{
  "num_hidden_layers": 11,
  "hidden_size": 128,
  "num_attention_heads": 4,
  "num_key_value_heads": 4,
  "head_dim": 32,
  "intermediate_size": 256,
  "vocab_size": 1024,
  "hidden_act": "swiglu",
  "norm": "rmsnorm",
  "norm_place": "pre",
  "norm_eps": 1e-05,
  "positions": "rope",
  "rope_theta": 10000.0,
  "rope_fraction": 1.0,
  "qk_norm": false,
  "attn_scale": 0.177,
  "bias": "none",
  "tie_word_embeddings": false,
  "parallel_block": false,
  "init": "normal",
  "init_std_qkv": 0.0381,
  "init_std_o": 0.0381,
  "init_std_up": 0.0381,
  "init_std_down": 0.0,
  "optimizer": "soap_variant",
  "learning_rate": 0.00262,
  "lr_mult_up": 0.705,
  "beta1": 0.95,
  "beta2": 0.95,
  "lr_head": 0.00735,
  "max_grad_norm": 0.5,
  "warmup_steps": 200,
  "schedule": "wsd",
  "decay_fraction": 0.666,
  "decay_shape": "pow",
  "final_lr_fraction": 0.0,
  "batch_tokens": 16384,
  "max_seq_len": 512,
  "doc_mask": true,
  "train_tokens": 86320000,
  "max_steps": 5269,
  "dataset": "wikipedia_en"
}
Each number is 128 + 24 x the weight over its row's rms, rounded and kept within 0 to 255. Layers, rows and columns count from 0. The size above them is the row's rms in percent of the matrix's.

# layer 7 MLP gate, 256x128, rms 0.0823, rows 34-42, columns 0-127
size [ 99  99 105 104  95  94 104  99  98]
[[153 126 131 125 134 137 161 144 172 147  93 115  83 107 153 152 100 145  92 109 171 120 157  85 124  92 114 111 164 123 153 153 126 138 117 136 126  92 140 126 169 132 100 124 138 148 100 113 137 127 154 148 142 168 111 143 179 109 113 127 148 128 152 146 124 155 123 143 155 121 110 124 161 122 167 150  97 127 138 115 117  84 118 111 161 125 101 112 146 118 124 114 117 122 122 139  89 170 125 171 179 154 163 156 143 142  94 128 124  71 155 116 144 120 110 111 122 181 106 114 105 155 142  82 122  88 133  97]
 [109 137  93 100 122 149 112  97 125 151 149 114 156 167 111 150 130 134 101 108 103 168 122  95 130 162 106 102 103 175 102 147 145  98  90 142 158 136 133 104 134 100 110 147 109 120 142 140 129  95 148 163 160 148 124 127 152  97 144  97 137 137 103 125 206 115 125 119 132  94 153 166 112 131 104 132 128 108 100 141 131 129 102 158  88  87 155 134  86 164 122  89 123 121 162 134 153 125  91 157 159 102 145 113  87 108 142  80 101 127 142  86 154  99 117 115 139 122 113 120 144 117 110 104 125 155 142 135]
 [ 97  94 129 128 154 110 123 139 105 142 139 178 192 132 130 129 133 144 145 106 146 117 123 159 117 148 147 181 139 139 142 108 170 116 121 130 122  87 181 111 101 148 173 134 125 131 148 124 100 107 153 121 123 107 105 124 128  94 110 106 144 148 134  98 110 156 129 196 102 164 134 163 120 105 141 103 124 107 129 163  97 130 135 197 103  92 115  83 150 110 115 109 139 107 123 137 125  75 153 139 123 127 109  91 121 165 107  99 137 149 151 140 117 119 113 138 136 142 150 102 135 148 137 152 106 166 109 101]
 [121 159  99 145  95 110 144 126 128 171 151 163 152 121 108  90 121 174 137 100 109 107 141 144 130 174 132 119 121 124 153 137 126 103  75 123  93 119 102 179 106 169 151  82 108  94 151 102 124 139 111 117 130 129 116 138 122 128 110  93 113 128 130 183 114 165 125 160 103 137  93  94 195 104 146 140 122 111  94 126 130 105 110 119 128  96 144 152 127 102 176 150 145 137 110 112 120 133 123 113 121 114 138 144 100 110 124 121 122 152 185 108 133 158 132  88 140 159 125 149 121 171 101 108 107 136 134 163]
 [129 153 101 111 102 142 112 139 129 116 161 114 197 168 172 114 161 131  86 132 112 118 202 104 101 147 176 110 147 135 101 127 125 138  88 106 134 162 145 152  95 185  99 158 134 119 165 122 138  85 144 136 139 126 128 138 127 126 145 139 116 136 104 124 114 151 137 130 145 128 139 136  98 140 101 151 173 101  90 126 134  91 108 114  61 141 104 153 151 116 136 100 133 102 119 129 132 135 109 145 151 115 114  90  88 117 103  98 134 110 145 144 123 111 126 117 110 133 100 151  84 115 152 142 144 126 144 110]
 [157 133 141 102 142 177 156 169 139  83  92 119 121 106 139 140 131 129 147 120 175  62 126 133 109 144 130 172 146 134 114 115  98 102 171  99 112  86 142 157 115 100 122 104 102 122 137 157 119 118 124 106 106 119 140 121 100 110 144 144 139 147 103 148 134 137 133 137 114 131 132 133 125 141 110 122 118 147 107 137 102 146  98 118 125 134 149  90 111 170 127 113 135 164 155  84 128 118 128 114 140  97 122 175 176 144 186 165 166 183 107 141 123  83 128 109 146 120 116 127 111 135 144 113 175 177 105 144]
 [165 132 138 172 112 120 131 106 121 104 121 124 106 117 119  95 116 123 158 107 123 118  96 129 153 157 133 149 102 147 184 116 112 168 121 134 109 108 135 154 163 112 123 151 117  90 100 142  54 142 140 155 166 152  93 154 143 138 105 121 168 117 119 183 128 134  99 122  96 142 168 153 102 153 134 100 134 138  80 125 113 146 157 105 120 158 138 130 134  99 105  80 128 152 124 171 175 144  92 121 132 125 132 130  95 125 128 104 168 138 126 158 160 119 144 106 101 122 123 110 170 120 115 122 108 104 154 157]
 [113 133 103  93 113 108 130 117 114 112 112 113 191 158 121 176 111 160 166 124 136 128 161 147 144 104 119 187 139 100 128 126 115 111 160 103 144  98 163 134 149 149 153 125 127 132 126  95  99 123  92 122 166 158 105 106 198 121  90  57  79 133 116 112 158 134 124 105 105 155 161 147 140 122 116 114 151  88  98 138 131 128  98 119 115 136 144 142 104 163 108  94 140 159 142 122 113 157 144 152 127  99 114  98 125 129 118 113 147 110 131 124 133 112 150 143 120 158 144 127 163 122 140 125 109 135 181 144]
 [131 108 147  92 154 110 120  82 133 116 147 130  82 126 125 113 120 191 148 131 130 166 101 104  96 105  99 144 152 117 113 157 106  96 123 158 128 103  79 136 144 147 162 111  90 139 149 107 164 116 116 137 152 127  90 145  84 102 175 109  90 131 131 137 132 108 102  99 127 132 111 130 137 129 136 158 130 129 135 124 130 128  84  82 113 140 172 159 111 131 122 152 124  98 163 150 157  99 161 101 123 141 115 121  95 104 154 130 201 120 114 138 111 147 132 175 135  84 152 129 134 123 110 145 116 142 156 119]]
# layer 7 MLP up, 256x128, rms 0.0802, rows 34-41, columns 0-127
size [ 96 103 102  99  93  93 101 100]
[[161 105 191 117 144 153 108  92 136 107 119 112 180 148 149 141 126 117 130 124 106 162 160 155 147 145 102 133 128  99 118 166 141 121  99  89 111 127 136 160 136 141  85 165 135  72 153 139 122 129  88 118 114  92 108 120 113 162 103  75 143 138 134 116 116  77 110 160 116 147 110  96 122 121 142 113 135 117 138  88 124 136 121 136 120 158  91  96 101 122 150 167 116 120 151 108 162 107 138 134 163 129 145 101 157 169 140 127 158 130 116 141 140 108 107 128 126  97 181  88 111 143 116 109 159 158 153 123]
 [113 125 120 162 128 106 136 122 108 149 143 149 146 107 137 122  57 146 149 162 162 119 172 121 129 119 132 125 155 129  66 140 128 104 140 103 140 129 123 152 125 165 133 165 170 120 109 110 160 112 175 111 140 146 176  87 114 151 150 185 140 121 159 158 113  98 147 142  99 139 126 122 113 118 143 143 105 164 112 140 135 136 125 143 127 106 147 118  98 180 113  96 120 106 121 131  90 136 160 125 105 104 162 113 168 105 158 122 132 128  88 145 161 161 112 143 137 142 151 160 146 128  84 133 128 135  88  96]
 [147 132  96 140 129 161 115 119 148 111 146 118 103 151 118 114 110 101 109 132 132 147 149 105 127  78 134 138 171 129  86 133 117 120 169 140 115  78 113  77 148 158 117 125 144 133 151 103 119 107 133 142 110 104 144 123 107 110 133 114 114 161 123  97  69  98 119 140 109 113 154 137 135 153 128 147 130 154 112 158 106 155  96 107 116 120 112 101 134 147 149 146 118 170 106 170 152  72 114 103 122 142 121 117 102 118 151 127 132 109 127  96 122 121 181 100 155  70 152 122 168  92 168 108 117  81 104  84]
 [168 119 108 127 152 120 124 115 122 141 161 114 134 149 127 126 169 103  89 123  63 135 145 109  91  87 141 143 104  92 130 117  98  96 117 126 117 137 149 129 160 145 107 144 149 136  98 180 110  91 124 129 149 126 142 144 133  76 141 129 118 129 136 118 164 141 120 119 117 112 162 102 156 166 133 138 155 137 100  82 116 122 125 124 148 201 133 114 159  96 145 127 129  93  78 150 149 138  92 103 143 156 152 151 127 127 163 134 140  97 103 135 135 177 113 109 118  97 102 111 113 146 157 148 129 164 112 164]
 [160 141 128 155 105 123 106 155 131 119 137 134 156 108  89 117  97 112 118 134 162 141 137 166 121 119 111  97 126 116 108  98 127 121 136 133 139 116 136 117 133 114 205 147 170 127 134 136 161 115 129 132 118 108 105 156  68 105 119 156 167 114  90 135  76 143 150 144 150 149  78 168 149 100 111  98 110  79 142 139 107 117 138 122 107 122 150 163  99 151 103  98 126 158 123 125 133 140 133 157 129 106 146 155 171 154 126  87 108 137 115 111 147  70 119 113 104 144 170 150 153 124  99 120 103 162 119 100]
 [134 143 153 153 150 128 117 130 109 141 140 147  89 126  90 145  81 102  89 115 126 124 105 107  80 150 128 134 120 135 141 115 137 148  93 102 106 133 138 101 109 115 145 117 112 154 123 137 131 118 120  78 135 104 147 123 147 142 151 199 123 134 108 100 164 147 145 113 114 142 181 105  91 146 108 125  99 104 135 127  97  99  95  94 112 167 179 117 121  87 153  62  97  85 170 136 111 100 138 110  94 129 129 113 105 121 137 139 116 118 136 115 143 142 137 103 135 105 120 188 155 140 136 163 138 118 127 109]
 [109 126 140 137 163 162 155 135  86 139 121 115 113 130 130  81 160 140 177  72 139 127 126 157 150 102 150 145 102 137 134 117 103 136 137 102  99 135 109 122 123 166 137 157  90  99 126 126  84 119 111 135 135 148 128 152 106 139 135 144  97 125  80 132 134 157 134 165 171 108 107 101 161  69  92 172 162 153 150 120 110 130  97 155 139 106 113 108  98 161  99 101 130 117 107 139 117 129 120 100 112 141 153 145 140  82 192 127 105 113 128 151 123 125 105 142 153 168 139 162 116 119 162 136 147 130 105 133]
 [106 142 135 128 113 101 153 129 106 153  99 185 188 125 128 141 117 132 159 139 134 163 116 104 157 198 117 126 140 106 158 132 136 129 100 121  93 106 108  97  78 138 136 164 119 117 109 166 115 123 138 129 132 148 112 156 153  74 124 137 132 144 153 118 153 162 164 123 109  94 131 142 101 111 107 149 112 129 128 125  56  62 145 118 118 131 139  93 120 127 122 133 133 144  85 131 112  95 147 122 145 124 144  89 133 149 100  99 133 152 123 117 138 110 125  72 128 100 130 111 104 133  94 140 148 120 160 146]]
# layer 7 MLP down (transposed), 256x128, rms 0.108, rows 34-41, columns 0-127
size [ 92  99  98  98  99  97  99 106]
[[140 168 136 116 157 127  83 134 137 150 142 143 129 119 121 142 128 129 120 123 130 155 150 132 156 114 153  96 131 115 100  61 137 139 121 139 116 142 125 159 134 110 127 137 165 152 148 158 162 104 138 140 177 109 120 148 148 120 155 140 151 158 111 115  90 123 142 113 175 143  97 138 101 166 148 112 132 117  95 116  89  59 101  84 152 145 148 118 126 163 152 117 142 129 147 137 162 151 177 112 102 196 130 119 113  78 134 146 121 118 113 122 133 165 131 117 139  73 133 148 129 154 113 144 129 139 176 134]
 [119 103  89 109 116 157 109 124 105 100 127 100 110 138 101  95 141 122 142 102 153 159 131 135 105 144 111  95  97 142 142 124 126 142 128 154 123 182 125 124 139 144 131  96 141 121 153 120 142 157 101 154 133 155 125 170 122 167 144 104 159 134 131 127 116 137 104 119 117 136 122 106 183 140 133 114 104 122  87 176 139 138  61 145 109 142 165 131 134 110 139 138 181 179 152 120  91 141 169 110 109 132 145 109 119 123 116 161 141 159 128 135  80 103  54 148 154 166 122  89 161 122 112 134 127 139 110 134]
 [136 121 104 113 127  98 140 123 122 141 134 108 153 141 135 134 108  93 141 173 118 179 148 123  46 176 121 122 116 109 121 140 135 121 147 111 137 106 111 131 145 147 161 112 142 137  86 137 103 127 124 136 106 135 108 115 124  55 173 124 129 135 138 147 127 183 120  92  83 126 162 120 127 105 138  92 161 110  95 141 108  96 135 123 118 119 109 119 136 139 106 139 137 116 131 134 109 131 152 112 157 194 138 124 140 160 100 126  91 144 163 105 134 124 146 172 170 129 123 141 156 135 110 135 111 185 165 113]
 [150 141 144  76 129 151 140 148 106 108 155  99 137 141 177 152 110 149 153 150  95 122 165 113 124  98 144 108 115 135 142 116 175 114 161 102 137 126  98 159 135 130 115 143 127 153 134 143 156 130 130 155 139 119 130 121 170 127 180 178 116 117  84 119 143 126 129 124 150  52 134 133  97 136 140 174 172 150 117 146  92 126 113 128 116 146 133 158 113 119 132 103 141 159  95  89 116  74 125 128 104 136 131 166 135 142 130 127  94 108 107  92 140 142 144 112 115  83 112  93 121 130 113  89  89 152 145 146]
 [165 138  83  87 112 126 119 141 109 167 150 130 125 144 185 123 140 129  66 135 157 154 138 158 153 124  89 153 151 145 119 170  79 122 107  80 124 144  87 148  75 136 130 137 108 154 111 139 123 132 115 113 131 123 164 154 103 110  80 140 125 134 132 133 134 120 129 103 138 116 148 110 150 125 123 134 147 136 132 112 103 176 125 168 138 119 173 184 124 123 139 130 162 138 130 151 161 129 148  58 105 146 116 151 134 135 158 118 128 128 145  98 121 121 116 166 116 138 136 130  97 137 130 142 174 144 153  97]
 [171  96 146 123 133 125 131 150 108 123 136 121 145 140  85 147 100 152 114 105 158 122 181 122 145 182 155 111 106 139 151 125 162 126 147 106 127 150 129 126  99 124 160 141 134 108  96 180 131 127 131 188  80 107 121 164 111 123 139 155 129 161 150 116 127 135 121 146 105 157 164 123 167 104 138 136  96 145 132  93 150 155 212 108 145 148 150 113 146 127 134 150  80  95  96 117 127 121 121 130 149 137 133 121 132 107  75 135 128 111  86 124 117 103 144 137 129 151 113 134 143 157 112 152 148  85 107 151]
 [115 143 141 132 117  89  92 153 135 113 132 123 139 110 158 131 118 107 116 119 119 207 192 108 170 151 122  95 100 129 102 137 115 129 126  98 140 137 132 129  89 126  91  55 104  94 167 130 141 120  70 107 153 125 150 143 117 115  82  59 133 135 114 110 127 125 154 108 145 158 140 153 108 111 143 122 117 149 142 147 121 128 101 120 114 132 123 108  94 170 164  80 147 136 140 125 135 151 140 108 136  89 127 118 114 118 126 141 121 140 122 118 152 115 118 159 127 112  90  90 144 158 121 128 141  94 122 153]
 [131 119 110 103 164 134 117 108 130  80 139 129 156 116  93 162 109 155 154 154 119 141  95 133 147 187 156  98 137 121  96 110 131  93 110 135 139 120 139 129 100 150 152 139 165 126 112 188 116 109 134 103 156 137 130 141 148 108 133 134 143  76 133 128 146 101 105 160 134 169 114 144 112 111 147  82 111 143 162 109  89 109 150 127 155 154 143 154 111 112 131 181  89 115 136 126 120 141 163 110 115 107  98 158  97 146 138 130 144 100 138  68 113 166 108 146  87 129 127 136 132 120 140 168 146 169 102 148]]